Part of a small language model's weights.
Architecture: RMSNorm before each block, rotary positions, normalized queries and keys.
Each number is 500 + 50 x the weight over the matrix's rms, rounded and kept within 0 to 999. Layers, rows and columns count from 0. Numbers have three digits each.

# layer 5 MLP up, 320x128, rms 0.44, rows 61-132, columns 0-63
491501518474481539477545495446445495515522478467483564455424486446486401514516491457416605478525466523481414518539519512467532450570518602566491506561526400473569553424485407456578536451547497
562573474478444516512418502410410420489592516481578404507492503549487609523452429586540592477527512533481552503557570443382413500584511517483430533498534565513477448548574428501523519494495461
495447462494515458433454555383517405488615459486461462527519470475553463548436488559480523495639488490579541465573499434512443397495428505516491523567504464486606506502454629477515474591443465
434493498501621412419690519532509534554511562438543455446477538454571550620495519494472582528530606577496492392486462551457487581488502420533378539444480554588509555540460396408472567412383519
442486521513563435458451471535528562494505492485432551543540540445516504463430532506398547494593482506545446524594504575389502402453510542503513462404537537459495510314509519434502459500488514
549543512494502558410506502620493430425629407490446474459468508533533491497496527577497612505525525526524532501528414427652567490549454494430491508457531528408501506459483597476495565549419404
628501523360562559567525451527563428586516474489509505549470446362535463421529512529550583476485506436479458526458581551439455621548456472547491417475515556507428497412497610468573503537532505
390511493446467497463553441460450459456566466480521444499514502590507507478505518492513510602464508513589515605461532518436512462476544554528487537506535524469487463487478494455512410516436516
535525481543594513501541457525430409575489385399566559440493446560454545504518511584549505501479435555585505577490470438435518536490438442603494446403448523558455530566476497561573523461608444
470458465589465414487472465533536450529467540443495490576583555505551506450439515482420485457540471543545505440463516457459396421566575566390506403523566531585595548534436434498446470476589438
501490522470495503496523460564522495469498467499534501485480518470449509496614474473473462552529556492514454466479531446508509503420548462532373429519532505524523478489497462435449434427487498
552508465450554411487463478500528533488611541530464554504503515428480465546444538571460404519438462539482593521576477493524454520428489422460478516517556508523594430473512461581470526516469504
448434620488486483456460498461416416530563518513542443518458551668476563513511583470442513437459480508457464484460484494486597522405471502396426555565441441578515514564396582475430530550508370
440512538495501501511496500569614550502541516569453473496501537574463472526532488466504462580531501506511509489406475484542564550463608523488467527563463507538476518456494482632544566470531377
523556517403515497454448445474581417540495606418574557518550458503424520488488518498426536505568453431478432504509521471439524496405653537537493502436520554512528476422530563493438510558493522
432587537558443444525468507510542436444643510429486578506473568518484459422498397492603534525621525430400450510508506454462521482450478511516550506532503589450481488457535551501561526453564554
559540476524475602592587496579433490439513459471590505548549381496517550501579461469607543495518388421528458430530503398495513494482563544544533578521480501478460486469516518601530535479417541
526510604504472512437535518514522470486537443550466487493475484498550423468514394494503505520401536428504580503508547539441510512549501401515464504424441527508527472515445478470549589399551497
576476462439507541527418514542536552605515528497560371497510421461517498540539573478525461428533477504484586528395528570486523583520528478431509475560545538515510458474544536524472622444476560
616518516498454520476500473550491571477537565496440611552460485555477515487459476477515459484436508493572525506548404452497499484495524539538472506525550504501434537575419540578442423502603536
483433534537485512503425520551602533548503445504409522436554507519500398477461473468388548432419400507499540490482447541601474490535394609593437569450482509517520494436583543532475416509559539
521446514487607476555469411534545576522495483498562449439483514494539417516578527524513552502413442582533457464555570480498527491477606478471494423525492572522519505521485390486463476476549618
486563549574490489542556491478440488558485584489494506493473486500417409462552439484480449580662535473515460497540489528512480453432517483458612512459598525544545469466595536538502512499569557
531466528528461524444486516490521546529412465462461445390416546640548561477502432536571498501518481488458574454575556593467517442503552543505586487576465627417424476487498538551532560570538439
466448435468558586507568489397560464503574532429455532554498494504562619510543514501548536534536461501444488422480503506385523556520448489383466468466489527530505507490538506423532535541434461
582527492350533570544497536642486451550496505568582494511403573464553444458526521533537495496452466544538525496430513465409455571486595496521490462549454448436509498521541555501522487559510457
458494493576465512507593504457543509489518510508609564462485541496489549426551472514502468543428525451488506540464571465456533478485445509564427478536483491526539519511439513463486418562475476
451514452543577530522572544496581438474605455417565546392478471576542492519506525534523393497455501487530500480477496412485538482488476444529566470554484418501425388550543459398557441405530566
472541560584520574482485505493446550556449515521525526513485545583472442457554506462484576518550513433570505463439483521503522535519549466504455412522437460564530470495408506446452589448468382
428481542504483517496481553403517483469516515517432508407556464494515401495488620522577606488522518382461494515502543496527510518538557531427431552497489544516517532486532490426516503567459442
352570521523503475460548521337512450413456514533504402544471414525553429432551580450576437493498498586481589486461477458450506525513610560487478459578480409520565529461597506595560537491569578
512498580549472513440483518535549478589424443467620476531480570588477501458520498479495518463455429420430354504574463400537540519494404513507449506441521486433469487482459550493533485527444494
555514583470449518517516453589528508398563548506551592449459547463454450542511474483505520619573488468578491500483498563546440445565491511401455487568540520504498512519473489557463467511507567
530555517548426479513474496465450429611593455487479488439490428526434512435433481470491510500551519405540516546405461576517513491500483455548483538477474549544536509484402454477545589472473568
478466356484515493542485470487487498558504545597558537421504504572433571479465595512444579475459446512510476514555513564460499524415512601460458556488474557521563563460413445470504467512528542
541538493409608635564543489405476468510490545491537467520483523429501437454537467532579465503481424576429534476512503502512501517473409529547567492490474518545501538566464508494501471484585423
487454534474531485516509514483458468510448500567523506507475443487520449527445542472441446584581444533507497524476455560601521536480520515498438423478457448501442472510506437441515453562581521
540472471387436527454505480500552466412516452496456432483483487450587443573536508507485546491456569488484525523522493433488536506553522500484470392479506530570459493500542505446501507430511507
555522521480499567496431523449588438470588525410599464528534494515546484447421469489553458518610514405522503490485471464515532556362484510584523519490425503494512466446485550538439517430464464
410560570398531444490541497570532420450530396525538506513548541470419498514578449513522542527460503521500450612464549499518510476527539476573484517486432511426510480541478478501466580583549502
433620617570486549439453461547552471470479506457521516436451555395522451565423468459539508578531478525514504453399454540583495508509438442440527461428491477477555520509387507471505478457637458
512492443536557489486496528433559557535509608526519553490544503602425392502440486470457397580473411421544505517484470492520596579395463418444433635492528533611502416538496604592491459459465488
495517429455499474520444562559464464487517526423532575550558486542460484548566487550410446454512465539531508451500465506509405556417523468525473568535514494479470540464540502478501460470431547
564374586436552502485429498519445431558547456430467463394511588547487625504526506493412462481591497443503441534563473544516540486532498582557503574523432496517501540556598592460537539438566433
403543464581519397463569429540415480564457573506503468543483610559445600542430481573501545594483509486566395457414505590448470515467552440571499490508500478480544447530453498493572478475553515
526555476568434474442487505409490545519444404494453470509456538405552483471562498517527463473501442441522468424502533444462553600490511554470533535523519453496550560443549502583475473544502443
462501576503541393498534499436539434476380592469471546419520481501533520460534577565514548531463524473511499534429488561443475503479629546506506517465525537522531460572491470548390576515464480
490385446449496460500512455515541512471516561513458438495477469469429525511438440399557542464413451573508562660451456407475408511474544500597454487546509502428485536494505508494514460515481567
453497496512507540466537486515519477652493504464458483525490470444494532461508561542540546592453509498583467466542464462470573489564450528350422434378563440430500502502522405380526457425450475
563441504503671546525515485435531554519551479513547427513456480456517547471481567505499522484546464354488478455466435473489466516556607477511393485548491445503462368464483589549462492447534505
484467488488505508487475344545432452497486565466443578443468457552449472506487496478455473535534474453416528451421483511493449554424447536616467510521519489528498535446510415484453473452617458
499571462558506377482456552574408467434502497516474547492493505506509437548470541550553456471516395408467412453513421512495391408508559418584506413484569533646618559412494498340459427567544462
548499623491551426515560412381532531452551473386438528552492409403467429467530460501478498443479552480491522527485427511476543565469450579566469456532529494563502453557549480481414491463613515
456466532522495531460428533475420434407424443486506452483528499442409413539505527507475467488507526503460490451483511556502478544509523492437470462542522564589511511517582505466499550476419521
503524464522467484626445485536446479539387561528617543470477587516498410469553501399460531537451384491405491471487452366624457416569488532481505491496416510501512506469529636474542554484563489
449492444535497483525558514440539528508493523573555418457510387512440423415501479459528574556471515475503551544504535547580544535584570451487548484543477498454591507422481518502444502493457535
463448553486537446541499434505479538546547482456531436474438515456514437514469448441616569433563529463542432473371522532497558466443570499435418406611532482418498440520522555569440454524451450
456499476440473440507589521589495492571420427520494572522462480518495604515502487496409499527535478406483479571524503406542508403555464548568540531455493544518553543500486463368533550499539395
424459487511476437528476546453431480535500490475495468552509487448491525448489491548592479527359504537461519466499457396521514572481473529451548586554481464510495502531474484523579511435494571
498573457463465551502470447524503490499544517539473492517475583451431535579538502584478384520542525466465498554547475434571517510424518462498517551495524507458467511547433468493512448486466505
518459540472479399510530526470451527548462428452529534508498509460481455396418493396592512544438569591465557554453457476541549502473534520517526475406525530395506485585493519480526518455437511
548451597442513545491418513529447516552518547405513498522457467490494487463558537519558465522490454539462473508530496550492471433550524498477539480458426479473481531565471506536519496518413393
491563498509439480481439576543546420553489545607512421601566501528417451479474533523452472423520460486474485513540512577427421527463441482547598470566479436466502517610480514571415538469517583
489518475494563538525568441535531475441559533559488470403473477519544500428468405547479477485539513573483507580463494551523527448505612475436425434478423474505511439490555527585479389543527570
452442571501499476389495486466429523475518517450429439560521535559463549500497416531470516546502536569474511502503527536432536463526501480539528481513520481551568452554461486533417529544537434
436545491554425449440520556559392454564557464506517589426499496474444477412521530500517557474548500465492549500545468523487482441499567487537501472546488541404453540500465480470445546444492481
523498458472445456434543526510471519415471494497565528579486509492492504586522495466612504452610552404569451487510502554442543407508480532535423465545533580526494535510414536419534523386562437
491546581488512568494483538557510552555462494515445483438487540541447506438570537441456399545525510414456553493404538438507561477523484482502432550548571455569447487495470586531481589591632363
398490583548483442453396506470482550569536555505551523636493571519481452510515453506542453501519485561468521471450452417456458516495532401419536433580468563468495480444421535500492511511477500
469432553477541507505502499469479516433475489523543477621545521447478544460513482550479484548640488508546417561549543605450558443493435574518542435526522508537481528475495519477476563497539434
567476495537484531426478460485443513540525469492451537422483493516468511548547570522552561543437440503438465483572523429515428498521493435495435421405406587629495530398475579456572551452497480
543479468522435503511515432561592551530480529475482500539467529462514455530531519490390522493572487490525515425531511444587548489493524407588558481519468468467481576464477498554479476449500602
# layer 5 MLP down (transposed), 320x128, rms 0.52, rows 61-131, columns 0-63
454488470495589484556502529542410477510369461600412474495570539521540669618508457379526583600487482493504537464550483467506539459485473444398477409518430458502406435559572475508624521545510498
444511464499564443458493567515473507559465523493510537554630509562503507541538532594591495508413533576435485387508494538457502460477553474429493577498455444446515491550431478534461497498479417
418527429548644466467534499497538559396574460562478543609439501474571448416417512465449511450478435455526561467483450478420434482497514469529525449427609474417562561459509498500506398502533377
457483479523544585536593508468416496553446361457592474443506489530411459501447564597413507425458369405493515575474585546431442484511478381521496516526520517525505535525602447514581574498541534
531590571482495577456404572514425568547532493560521569502581419489444504467507455514442523528533455412479582529517575516512521480382521507551435500494530520546467523522506474484490549523553442
468480548603533428512501485525572512514508483521505530559579427439496346497488526468480512448438484489498565425509504555507439463534581415566455589523525519594421488546621466478479543462503522
571492581543538567464444440384548448530574441408532572476329535519543416481492638454473511467505562490499517494528506476559430559489435404445514446629391492498570471546522528522547499534458576
525466590501600535519480522498492510424457464503427576557696553416479519516518464458468514536595485557533513388496448479550530581507515501447532526545511511465505537488499419516496507469504500
505489477468507547583443531552464472542509550521465475570466571478561410456546528474472549420456547529461525449521531425382573443486596486499531514515579560457437394353456516628606530372535428
517495496475578422487484458514525493538449477489554471477993508503576444416546457427531518508527501492505494442427510516469510474492549505486519483550460500504505579488472476541570468513471479
603492534522462510501488472501489528506485454554491520476595622545429496478466569528532514502499551537545498487545453484569486521511530479445403477525454465470499530598437501486507445542537440
488486430468465435506464488443475478506521499457479464454558446467466481457465500497494578467436462522483486629551518445525528510500523470513497413468542497581577493419547522509530565460440607
488443527492475577530487477660502447549487627615574471549496426484426422500498543519473473469543502563473528526536436344501530543522632539579518534515473492605613516470520501498438446423558525
594517558573589478569510501498454554420467544599488576647468437500523477519462540524481532513451435452474463567434399464504520404369440523480532470524464563548511443518498483644493525441527462
481587417518417552472517546518446547555440407542418441445544537481453502491581497556468529565455483481436374518492479450508547569429486518413467429588511443520516519427481502567504449561382511
465487539625447510573473553533533505425534496575505510527457508526551686544405472519475492517516522541521356524407385558493602526445424459517508540518554494509560538506475461575440415544512592
459489511428544437524525508401438522527533423474457539510597447524502512529536535512419558467563463415587503495484424526480578441321491480483588436494495506404426444510604483510628549551489539
466454502495494454610530440568523550556447542506514455455618485516460568497396534425558474470518464554543560567560475374548512443523429537533535576469484480490508467426428471474562505426474530
540428532537496471567619532484533595512537419513549561466411481522571477493570472580471441432516495535524414426509443421447539523532542414392491503519466464471499473605544477515480536536498505
444475452476493412541454467436445485562491470404531494464395542498471506460470509441473497481465468473530532518488435390414562546526460516566553485499529503523462489519520477533567504450489576
424448520459479467572510524569460549481485448512508500470497496569497552462508546513470378503456504587529488502493484376458440521514388505536477405404423623547509503558533445495481408494508566
488554540520543432475534497559493512529527416545532464462551437477446494486433547567479450485468493559495588480439452459438441458562496512487432535508494491498630508481548513362548572437457485
583511512474454489589515509544442553574385483405530514460569448434514436562465508409452474537468523582510521557539440488556494486494469526587535439486460542461487508482462590525506471559513426
471482498480510564468575524540670520447515474533570415502532455480570440507556514485593503493481469478488552531514417373486516478525581636547498535427426552519548488466564550568495464530504547
494525480536529559512461519489470478475424530473503452506468580398456517468517442406454549601551513490547622382591477512550543547512431569496447441503480496491517599588503553514419470467571493
484489583480457469523504521420472585534474516463556536467584456420498545642448471533553416574519525571545512505574489500417491511497473441541548438455518544548412597490493529524460547535503508
496443517443486498509484537537460450469484486460471566505612493493441470511480512505511616540552488519504478488519430443462574484538498517463520462528458430441479448456514466496528556531502432
410450501445606451544588494509423493538560537479541512523664544461499461563498585501517409501535511646487439433498520515484486611481509517519554412511476535451511483531542559494571575477510420
490487530455561503544520546588484470369569507505428501563488517552487587448443517470484503488462515507445488503457482481506529423526477532413539517505519441415489527544564425558566498571433469
515440467525519546487538560538442513485547611504492493615441509489488603500523514544443478478452515518485449506479558516429539512468451427492516475473511507453500406557501555537548574549461537
624510498530477523514559421537583501593488486465509468538410440444555459535454441519529539392478458476382442582605546487496532567525520554441523482578552523597546576472431532480427559513535475
531475479480510502494470547458496530489503638497443541562535636533481577500473527553528471509509597441410515375538430590448462516475576481423454551474591549508512565469410500477520510444557440
523430480516501540443530559455450480505487513458462458581414511429527471533440452550448415479356473560519460500587500500483480490496540399540504590484513484473435559509553503490482529432550482
431502482561497568464537473481532475533484461543515473490483539492463495461525486548504503477516557490473532415527487495465528481506527567448542591574497422426489477444584514475433467483470405
466551497525473549445506633511531468441599569508486436556572502487549594422520488515500462582432535504520501555587533504506478444425459521526431516478520477467540644447448437454574488444447448
492456557522545597477482477458578510532462604512532528532442569541452507508514513552523452426502575532494552518398502558486428492506577542494511566484524515412489440519497596491484520496608443
484499506480472589561487529451483500536528504438439526518236539541488483586503493538507487438499506458486485482541574465542513463530483478447500502537545530531531476490502562563527537496469524
484441472600481501483513464532561423545597508517462631401559422448524488514543496451516508389489468437474502514486557525500488461473535516462534498477490460519540572554512460535442513575470433
489534519410487496487503410494508555462469483490460500487570465476567497507516456544512414550510452543470567509518416543463444392515443495550460520467467525510503566477562481484537510450553514
459547481465569525453536478538532481567442616559541464508503566496519473445546524468534554495578584403464437418567520557533511481516525509551460613538473466470622568529534558565587572358522457
492495567447531467468478519502635439494485402474563487453595523484507526522539422488515528536521599549512570430511512558451467491501648503531589463526574566466549363574481455542595569509555389
525512593536476576453443549629530503539481580563450514433586510537507439465554485660539487566501550468500538570465515580528495464518608441563511550488515345476461482523510478434423515488478405
469500489508417516435431431428452462492519430414463519575608453545547426478464514444500566522489474464527490480429486522507435489526432495550441536532501498522491475553542538511618516497457503
531498587444532569525498510563534528490506430536472556507520514521528542469491478453433413610533482485442471516501560570433505370529473629500399512432464546567443536576556510449458472476499536
536457575455521564485500447458485517468517450482483502503503610522431525598597498484516479494589496489570497544546437514458508429533496487467463450441467473496423537466444485460480464477366517
466498480505559491599533501557527551499478579506485507570359514516584549552556489502513653509538564491525468547515483462516507545516512487431467482478405479464476453471433518505553509445546460
533527546526587449472380462483547543517501587521420581449502555444505442462523499530505479532527560511492554554488471552539546378484444531533569487524514466521533548393461417455510546558478615
430472494511512464431502543499453540547479514567475558445574518545490526520497565593464512513507581462594459496468498496488441477459506473501505471567489485548531507520555542522587509480532466
528455560477480432479515558411552520503585477549463478485464554501499573695483488533484468487483457443400503462452381534461594573417567568486487397534536416499515510427537512514446484381570551
511564495402478531465478436484507508414515483457486455494433515514493464568468506490486560562530614500515513581562430542492464521516526479514493514542526483509510606550558543483402486507477538
512436546438497508510469512505489456486514572534546486537503549509495470485546476532424527503499570548471557552520470529418380542493533552516507517516438580514529470482438480570416444578597529
515482581493459495568674448455467563516494531561551478511446536562420465385527472536518509508518517539434425508522545526498476374502528446529617537563402566502500565458537497525500593526508536
472488403452457564422479553504496531608522541455495477536480506612507472504446523521527435525490479529519432506485445528541535490447499426428549520470506437420517468454461503413510494481480405
553479517496463477537493525521534464512529440506472471494348481492530509462461502437477536504467494493548419523492469401482476491518450493454602552542555529475564414462483488597459503511545486
553525546477527434570537498584521536519453419461550502533447503468488418571466402512435434436595431563495566444525521466536495467509345451479540441479577520495580470396420467576467452567548535
549469569539537476557583508548533509490406429611568473466564543505552523528481506464543547550502501421563493598496452521471524540518517545459527456444472481530466564526495466548449436417558530
525503601536486427578473513579445500472570507487541575540425444479569479491433386569490474464541420518484519531415407566573450538595533606549525464451497525571591560542448494572469522432429473
577455466477429478553539457596576502540559558469526575514574487439492420531491501518491431479464462516490482526436571457526453563544459525571477538558481570539447445449531521474453488551497481
553494475464423479564532393482504504434492506499474414497436439494447486549352498473460523465440470509543506530515469467484502485525491518493503496521497457517548486527523478476471536601476526
457555515365541484536574508498514538470478498447498432539649431478571475403482465547485411528487446501451489545424418487554567502524478459506443500620524582543444509466442449484459508437523490
463488533486582585493457460466363473502542536561400478584555502448553483479541566513488524515519419522500476505535542495486540603568484474458458501508435558553507458392485457567578485568493569
500429530547429506432504519523501505453562499527480468584468543517558433430525446547471501453386548515527443526472507547448620472444560424422558485456536464434467427500514546535480479438541445
429465534431513497432527561507503567509493447428495594501419554570590554481509540496398428513535438507537451481505554554498531451472511522503485506521509548534526593500458507407423465451528405
442536518444448447523461357479501551399493518451596484485508461541494474489529483499519484504515421534462509481469457573497457486527446448502545442445546416549529489474558402551605484447453569
599449470468511485488519411491443554492433530418461458500482537388528440511517544413577436558461537508496468515517521512507522502520444486452544501499557442542510411485547578467517484496485484
443459558473400542488510425510477475473513582406526515462440530581452482469507489461501507451466498500569470539587424469549496485507519438494557452507454570502442464572475421538451499521511500
586408508464551450560483503473511492560554432515543541478323526457462440494471542485494521596484451559563511477481420400467509534471548433524467521502497478504566522546491486511411484489550472
587491510612460404539451535508583505463408391385490417466480568532454492463538614489597517555413471562511533516465548546606404435549478483446504554521532532571378518491450476516542579502438550
495566574444597527457474549447415426470570530499462523573503492466552495490528496423513515632436487458524509515554487517474370452444461536505601567480564394477508520499606516582422475519489620
564530489419553507520485544540523411440526384612542529533524552503528546471567435516485452501566477534483519525505488599483541444447443468379501501421503489474581473571451480575480431513466547
505458484653500481415446525461476446528534548413481543418596443507461481539523548554412554482524497458453524489367566461528468475422526477541570515572413506417423458410405437430523531476472488
# layer 5 MLP gate, 320x128, rms 0.433, rows 62-132, columns 0-63
558554466435549437582454424439439501481512477533466514480556513504514542553529406496528516500517452572442571454538456460547532470442429424440452540442494465584474551558559397560454523658364485
547528558555473559532502451439527439398503505480436497572565502549425431480485582554484502517536465493504403639518377550519501544547491520589516536522604559444556485479543392461605593420564526
508379524496514507442521465543469570563508437458557608463574439440433438493496571478528554475442445525445429523427508549529494502502470468466517525526501575473530472481540543486521521405451457
468516537493518436517427413475482603504510553484436581532520570516421456393519589534597618476498467438453486447556556518518446393543527561481391510478532469486550506478593511520477508538497489
591491473492515551522502570489527520466447510490430460563560483586384622504444579530372489480543520474503431470506500420451562562489548534517500559388505522425503479529499509491541452483443484
541479406497540478525577520585462589462424456377472494522529522588452441501441451459512581468624430529425524460465589497471557479472583497535497564450556467454489639613428418398486563446577499
549456477585445511533517461505453601508469520521455496546549552458468503544444501525510571492521538491509479470435500543605520548483502445545533501584516477414546519531412576564494476507503538
549633597557496442422507502483507459556531522484426593588549538478581498594442480487624499478590486459389537392490512533494518387483524485441546434518573462491573564588472481518449481569573514
530482526540523510559568448498464509467574500504495542597443566544501472545448574519461472451528444410491506509493498509541459499554471509494530492475506443536483500510502486578494477482494490
523521510590586534550550460502490488550520524562469473433503448476540454435526564463433516502502540551436460502590480455491421524490418479473535497453569491453566488580398390526514484503492421
546491406577451498581456534613470513447578484462630541527533461445551511551519514544551556503515467457605528591462499535579502419494545458405475501534555503467420491468429429407503536507559540
492475445507473429466605505511550491510513494593529519491556523573449516484468445519490451448565493359432604489445460450452491572503448427479572589459505424386489447431540577429496520479453526
625464542478613483483500402540577497522552577476488523568518459388503490509549532416423482470583520420534484645472480551427580555509556491512515488492607484438411532500438360494549430511522593
670470560489500574518488548496474504449382505400613500539504440443525479562441509460395467436464491510538551540455482464440437383617495481424572514536600445486499553480482513508584462484581566
459500513502426593500527485513572535445431454527488510462520567494480493398497460593564565470451542613413460590515599566497551451528375544444467487380563478572526496572469523480543530454476555
421536534425504426470519566436523407606598431627537485559547458577546479521492484593556626550518451445510473560498427379483444587536557508347529506467486499571443484492539493444458439593494485
439485589454440503434555423514499546480424445505420583524571497547464510563567520526443450476507495588489561429437510488501520525495480610528474406489506460477529492437534492550498466448558491
504459559521479522566492539548497625487500499494551527412534467479446490506529551533541497461510537561582554510506447463406586579500522453494495522508520497580491472513436485497524471516515532
572463627564503438448523554607577572507550473427467494562485471559522512438478519581526501430527451571431478453528424491524509434487422476526486451511546566525557455536468567474520547456417473
576573570397527532647550527441505502577466474405444450512572381487469494523506512409559547447490588446542527495437539448450502636501526542489527463484492446416392494513525468479504430500591352
416468550516548494540451559396467519407453442542401501394600488560431528572522551404487465534452551507409455515532550475455530519542422594483457479439458427424508434411488512491550501556473416
541528456556522459408501499500520452445497492498559614467561500592442496521552484606403418451369489495458444569463400534509402520573551456454640525533533493440527475542487475464397450464479499
574561561455543369544427420575461563492526517551438582575547434453529421518490592471468618655521532491559436492528531496546430502594524398415392519492530368452464513521451493455551388440395488
591450441541519504491485568427417492439410549439476487599496561412479436486449494433487547549541448518528545410469403491478553536588499486505602533515479387466498464570429504420596543486443450
578496578550467445574531487433569520489391509464502488529549459536530519490380635500435537474462508521501563446477538525436475471497460581532540501611555409547454543466505480496474552565640568
451525495526580517471510518459483479512516524531516483535509508549589469453538516473478487508532493476511517487473510511478441481498490487523538557465509512523490499439516510542498460467575500
536567539518589501597441488487444545520463590519520448507513478459513502545424542452532506539506462501412507504462533566454461433524531547515465492556583586478527488505504451488546410593518561
555569554560531524473519482466519475566428443485505600549564508533484498496521504448417393495480442479418543529507486559562476541519507518530484423559474513480460391505495527531517476540514529
618451537540512477493376524571522477485525549451533509439569464460445456476474561517447549401433487516402532436521489445591501479579488526539574501501521434543521473526448483486437563506473461
496466577481408422473434449523508513424533565523476499477517566603459517606544531450509509567577525520435465518462531516528536458463459479505465463557461459463515552501503470519518585453510543
519539542488426466485504541588485472525395472510516537419577449500458433467406403508543489502422505426469509508558435450475498578522520568431533591493496479590419453519513488497423543588536400
570443472614451537478550576454526497504502434495415461586523482492556465497447493501426502469448472513469534466571529438464549538532555452508513541487503384497510567516516506494489512383541511
491486486492472558557596508485578536492610513463553480453545493474477518474490504415525500495522464507482526544581510405425479462577435582524513477468559513574469467541497484482511479479412490
484409515506573522496491503446483486448555553533414521443574575433508394465574533530489507540531457456471493442514526518519530538574491524461544548492417472485552540437571478449556478434504504
580485407516452511518464522568543549459402608544485536503545502491521466567558518473520504463481532389506512453459445421449531505543393498546446552429428490485525432440540502511601586511524498
581498522501441519524525475494564535482475453567565573602469505565535536526440513528411472466559601505553557479523529546609461470444511469516512486537450489459507563503513450498521529517468429
450479549449451532565503457445486496543547559520488493510501537490536376501521569450541460581545490496575485561460548430449387534506514554459420538478453521474499459447509518464523592561429579
400472502520374470512397578574432550452531503587398452556535540540399484507535498520508556473499469582496481492497517475535540486569426474456541507536380425477463539542552483535536511536466519
527454558522426524536463525547486564586460394496457567560587497516492482515438473481496455435593456428638646534548415516497572511596553547420477492452513533471479460509470496560425584624496435
523452441501559524592635546569523493591505514535464561455543422506558501506486544548403417556537516511486519479495487420456448571531422491529551497479533480571487449563415482463591529435468466
595513559535422523627490505572487587531494582430491462427621560574506499530468597526455464555541486496490484467452505449531505513506555520528533585531540504492507482427557463481560536436559531
641520474586469526411503571478541520523422532627425482598533486576429535522442448521484473498545492487516425543536425559399469455549493500551541520456488497680486508461457403528545503478467435
521545491546548499538505495536466552580441449540552512508543488527509541573472484563503573439574513423532453637425515349556506549461504581368519584493422475500493421554455555481506479557438449
484526569575529535464534448428467468518481482376544602490575604435523509492518562575616494537509495513454482513419521429460599484459488527522492431512473465513484415475488543609460545593452462
519408458469530601485538485548529521496432539544468489413512482532413504565470522541552401459533483581456547491560484516522415580483443482475529404503564462540505500499510408405401477529509502
501419465454536507530484515475455417397538548525528450568538510514502447467389503509465560536498424492467517441499447495573560622525552425485501535487493435517481507476572482466544545475557437
436578525537473481381510492527351513539457445455459529526528521581457481484573496499446446511568574528447468517491482462557405520461489552430535477559478480459479423490571460542513393527542466
478494432521396459562595594515526494478434480358518581608595553590492502516531456451451507475459541534524634433526461394489524540493509540427496463482602413436531424514519496498472389461529554
502443596456497473456480483564514501493409528552552473640492553560484417516487469510551474533495575497556464512473477530479461445634582519415473433545495464533521424461548485460545509438448507
629497450474490506441496369428449528486536450426501434507553549498501553468440549518406525490492498504449476511551462482563388498448488452525446554545553425450466587473541468570536477597451470
534543550507503481575489528569602436576491387564473551544538469545597392571467502509569492515570501491432460591502428498448491549366393435398506506411542451452390504531446550541481434529521543
509594514465407428466544482482483537461421539501460521406528540520493449484438460437487509541523477488513580544407432519528549479524523505489567455519497547509493503517459544470490441641555511
537442499507476580517488438541517482541449557463563451492447541543479525469445508492485535456562546493481541550521495489476529499536556522489462486504492445479552502557453553474505542544485443
560583541499495484376593456495416590452473463567457481477526463554385420542469547453476477536437509547488603442533507498556505533525506522404512519529540465635559466514404535425558525409545486
469492403458467511627441486498418484471485470512565466511564448471531496456437549541517530435515469449501591450527439508533524446525501478511504587608520492535536463491523621472525551591554520
459522466555523511545648499445506443541391421542530604518542549543464566453553489569390527493526516483426471458552510443441612538468434481456477492453541474510530516509598489509483471507612558
500499472510468447559474456444506469582477572550416505530490461500475421481501477521411522454516554577442418504449473549509440534500487486539510467484482495522546579592545504544474472494537473
650522517539426485477544511583468490458482528468523515475551468497476412530534440525557449494573581520448501417544464580497406496472551493542446511466483508428500573407501517487569535494535482
546412506458554476528431489477525489502444522410565483515555521471467483520484521482466451555583515547525559474408468459466480521453517487502523425498562431567361520529518444586460552507474477
511475516485493499500535409521483525559478466433498559488478555505452441472452441571601527475502532522471549469497505532573425610468523420495516478541459417500587541579498518433542428603480557
537534509505531524549510476410523529508479515462565572453566561481500511476491474554467445526514526483519510621543491500548419449581513522483497449472469470513529429504573469456496526473490480
573500505460460506472602483465446506525530502402525417526560545507347483503472551521437553552457501513479473559550541512448494457496454454455477514487466513536544463553510518450476515567492455
545546467604518510530526491364443498555512490572545477528583468509446441482517399488531476514460509415456541493519465376514550487580513534475536515502333495480514505548519513539471510578457501
462483472488551554606525492512473404406522469526538524516544571568471573492504428552459475578476453456474499471508482530498431479496522537503521414500493576442518525461456465504538570504517438
537549544429457460596472430535576474501517530466549448499540584550466476489486518469474505474501581548533526522446456479464525440513402497570547508414479507395458503451461471538504573503515543
516547416558504476590544482387485510546520553633451515522527502504417399469441605574429569573494498498493542562473508565446498506471512405502485553470579437436452452429549494445540507494546517
551388553409501494496465483574496545466462498496488436563598539550521475451473523498510532441528544629550534582549560548630570546465514457504519488515517499471617435528504620421562424545390469
553525545526488422445470437509398486402527521495555566513579503539580383544464454457388523569517551567531411488500569466531345568527498461578534538593542434504587484469470410463434533546512517
529565560521555502609510463530505449559481541554465523560509505523546489475559550563452455548540418526410595456418400469478509497425441524508468565396544605488494520578512466463456477549544501
453432549494483507440560532508446568511525462496519479477568492522404558506468538509462442563535491436487463497552523466408461495552458517545459475555490462565492532465424491418503593522446422
451489419473498570507456516486494517436398569582430504471522543501456471545471539535469552463540538558491525407522475515491478535579519506430523487481425463534475524523465510579504526542454521